python train.py --d_model=160 --n_head=2 --head_dim=64 --vocab_size=1024 --bias="all" --init="normal" --init_std_qkv=0.0167 --beta2=0.98 --grad_clip=0.5 --warmup_steps=200 --final_lr_fraction=0.0 --batch_tokens=65536 --seq_len=2048
Each number is 500 + 25 x the weight over its row's rms, rounded and kept within 0 to 999. Layers, rows and columns count from 0. Numbers have three digits each. The size before them is the row's rms in percent of the matrix's.

# up: layer 3 MLP up, 640x160, rms 0.16, rows 104-112, columns 0-159
# down: layer 3 MLP down (transposed), 640x160, rms 0.153, rows 104-111, columns 0-159
up104 092:488491506551510493504500498521511493505515482525512474477521502532458470573523493502515499515460481517477475488477510491501548518507540492547498480495482473457530470495511465496471441483486481470489521511500529503486496510502526499520527474500467520504478500540494512486506513457531563461519492526506516524542515504513521464486447494514433511519485545532504479507519501506431508484525499551508539465493496544482513465496544494467516510500515506526517523515524457463483478488501493
down104 108:519462477501473494514479482470449493473508469477524459549528449498508517510462499486496477502501496541550472521532512489490469533567523483489490478480516523486488512511528454530488504491518482454527517496497493494501505527505527501536482512496536501457475499483535507513522536527519477518489516438513465439527516493480522496487500501462478519510470475521461496534495467475467504527496512510537498487504531489493523516498476548488487487494571444494498509490492515478467511489449487
up105 112:506513496499517523558505412523494496510509494475464493462524483476502507511503528517492468523525487488499540475492496529493493462482473478494498485504498466478496499483499517515507530512495522502464511524473552471500511532518523499459533477471501516489478477500528471528536496526442545476487551482510459535510484463471493523529501484466515517470520485542532510506517483486489515528507501504542484530518543518526510502530526489494468536510548542485471467481429486479529484486512535
down105 102:514499511528509520551489476506506486512505508515502432498519476479494534476489494537467494530539526488475487514510496466509452477517530429466489524465538479502495487505511502553502490526538471483495542439523484492491452532474480492489538516467483518455471526454528477452506516490497526451527501495507499504513537519469502530468532468550489509471474493517505504528511529470504471517526507452538487492514495533508475530485521515514465514511495510506504478480508514539501462506487503
up106 095:494514498466507474502518451505478492464452512478467501481489524461510486540464520507511493520532531561530515538472523524481471512529498518479506517426449519518478511518520498490495501505513503523546508488473484506454531450534507468450497483543503528531470477503513489514534510498483507510558513481516482500500497495500507540507501455479507493484489548515511540489505555497550482513492527475534518498511495456498521526446496487498508507505506502507483481489545504430495514498508486
down106 096:495485501467462484468474467515486545534509478490501504519517505468506502510468473507491521537513552467513465499511535515491486549492521476521511550481505480492486536512534454512570525497554537475530516477504505468498508496490454473494482475493530519501512492475508477493553484516526476496500501526469512492471517496472480528495486498481550490505450457452486455513461488519463526511495470457497521510508514516492475513468512492494477527500515499507447460496538548503465522508487469
up107 093:474517497568518528481495484524489474514512523475478496490500478476486463505478453510569483457519474513494494487488492504514520504509479446468511538528514473503503500566454512523491523500524522497456478529524458516522456497499491478501504532504516514529510476536494557510503474535504504490494544473510506497496479489532545531505516530515520498479490518479521495530465488554487517515498546497471508528499468512505492473498504521508410497480487518497477500503508460520514484559482506
down107 088:476506485478449519487500480507465500507487479461508491486494454540483502504498473511535468521502491501511522479489453549500506505471534495521461447485504497503479481513479507515493525499484494544518501499522497443527510533500517500506503536522549512469518501512450518498526496495521484527523468518474473477514511510445506531471496463511538490488489496461537528513538495524462491505550481484487526509573521570496540472485470512470454508480465485500536478509475488499467529529522506
up108 098:493498472498536577489465489450502512503479515446481516473494549565451508517512482499491513497514516537476526514476480494470496473494514524520508515525536565518500513503480489497520485465490509493522494538475533502514488547451510520497476472463501476459470481497502493457483515500480512539528490469509487529517506530499487497497504451472490495514531512474499563510537488546511504509515458518519464521491517496506498515490471529495504499561510469501486470458526527479517519517507532
down108 088:473521527514484522496516459496486507510474506499480487493520511543459521471539511516495505495494448514475468501523538555491532518524489499539481518506532503507495479485475521530510526460534497500513546495480518494546512447484480473494466477500510532510544514500503525512514540483508493499502505499505504465492488531522502484479481479528490447508471553515462523471510512508560529514469452533473505504518499485491502530519551494515493533507508510536518518530520522450523403506519492
up109 101:462492472508518491548515478521534514483461473508519521506471507496478460469540462482541498509482489504496501533543481525453455511507510487485522481485503478552459518530520505508468474535508509482509506527494513502489485500501492491531549434545526483551522490474470453495510474492526484540467501513547511500510490497506535521512517492462475484450533465511557515481535484508486473482440529471498511499510542475532497510514473499536482461510503536500474527485496497508475491512501503
down109 102:495471485519492455525446512534493533489500490533483508536525450496487471509543508519513474483462455503472554526445515522495517482461530493504508484531520496508497527505524499509465481485470471508538523488447482481454530509498528485509517533467538557517495524488521544483529476505496473500496500464480437514518509516539528490500516484512484553523491520518549468495475508504516526482515512510467485526532519494497493470507450479487507531511488520526450516521474503479489506499486530
up110 083:480478477513514522473497515519480471502432542521512500470459483474505463545493495528503502494524485489489492521498483499522517500457520480506457517511476487560503469519466518485505496495502466530458505506516476552531475480485462541483522523515517518511486521523477495469500537472458549503487469496506491483478478505515553510500490452483509462499526502512529503486498497524518475520495476507467457506542529481526512517521482495488467520523521536490501542546552488536577528521489492
down110 093:470489507514482506484497522494513492496508496512511510485447457508525498532500513494502510474499469480455519461517500510540485477519494493473458485513544506499551446545493466459516478528472474510506468460485494478522466510462521551498546514496510509507555495538551472479497475455504536542491522494498494498490504523526543488500479471475509501452481502507514462480454492487461512520462520488505510517502495434468476496538468543467517453503481504462513468513496488504520495509513473
up111 078:507500498506528519505510465512527532492503478521542462445547493499505473501534536500502539497529489512493490528473482483464550518551501444527522510485497480479475490491490522485542521469542504471516487499454485479465560506484496494510517468492477485526507491437483498487476505505499540460464472476485459512482532544491514483501517542501501498535522471521470472544493464503475526510497498522544520481481503500477525499498480511467498511480484494466494468491459512459452489470450486
down111 100:519495501458526483522489512455477502477493526486482499502502492501521431467529509483481466519493450458546528501514527504486519526510498449476542521504484572484495524506528498512477488501507496529510469448506517493469479494545495515479485524462531506542498481553522507484525504501499506523503561512522545468517492458535478492539506443544538497506475524454512524510491523509483495501509512506493503553505501482482520495501519485514549528510532486495524470501507467542490530515503490
up112 099:564493485510493482465478557493517535498523481476480527501529515491486484513521474516541497484481455464516498496491528474506486485530485465497470485555508518539503478484515509546512522540496467513463510557506509484476459470482492496493505532553506502525490498483499553487531524491521526525490536506484517468469533455495498502483489516482505533476461477483489512499489460492493530456481536491516502510510518499497452477584480490516475523473529480496532497465508488494512538495507549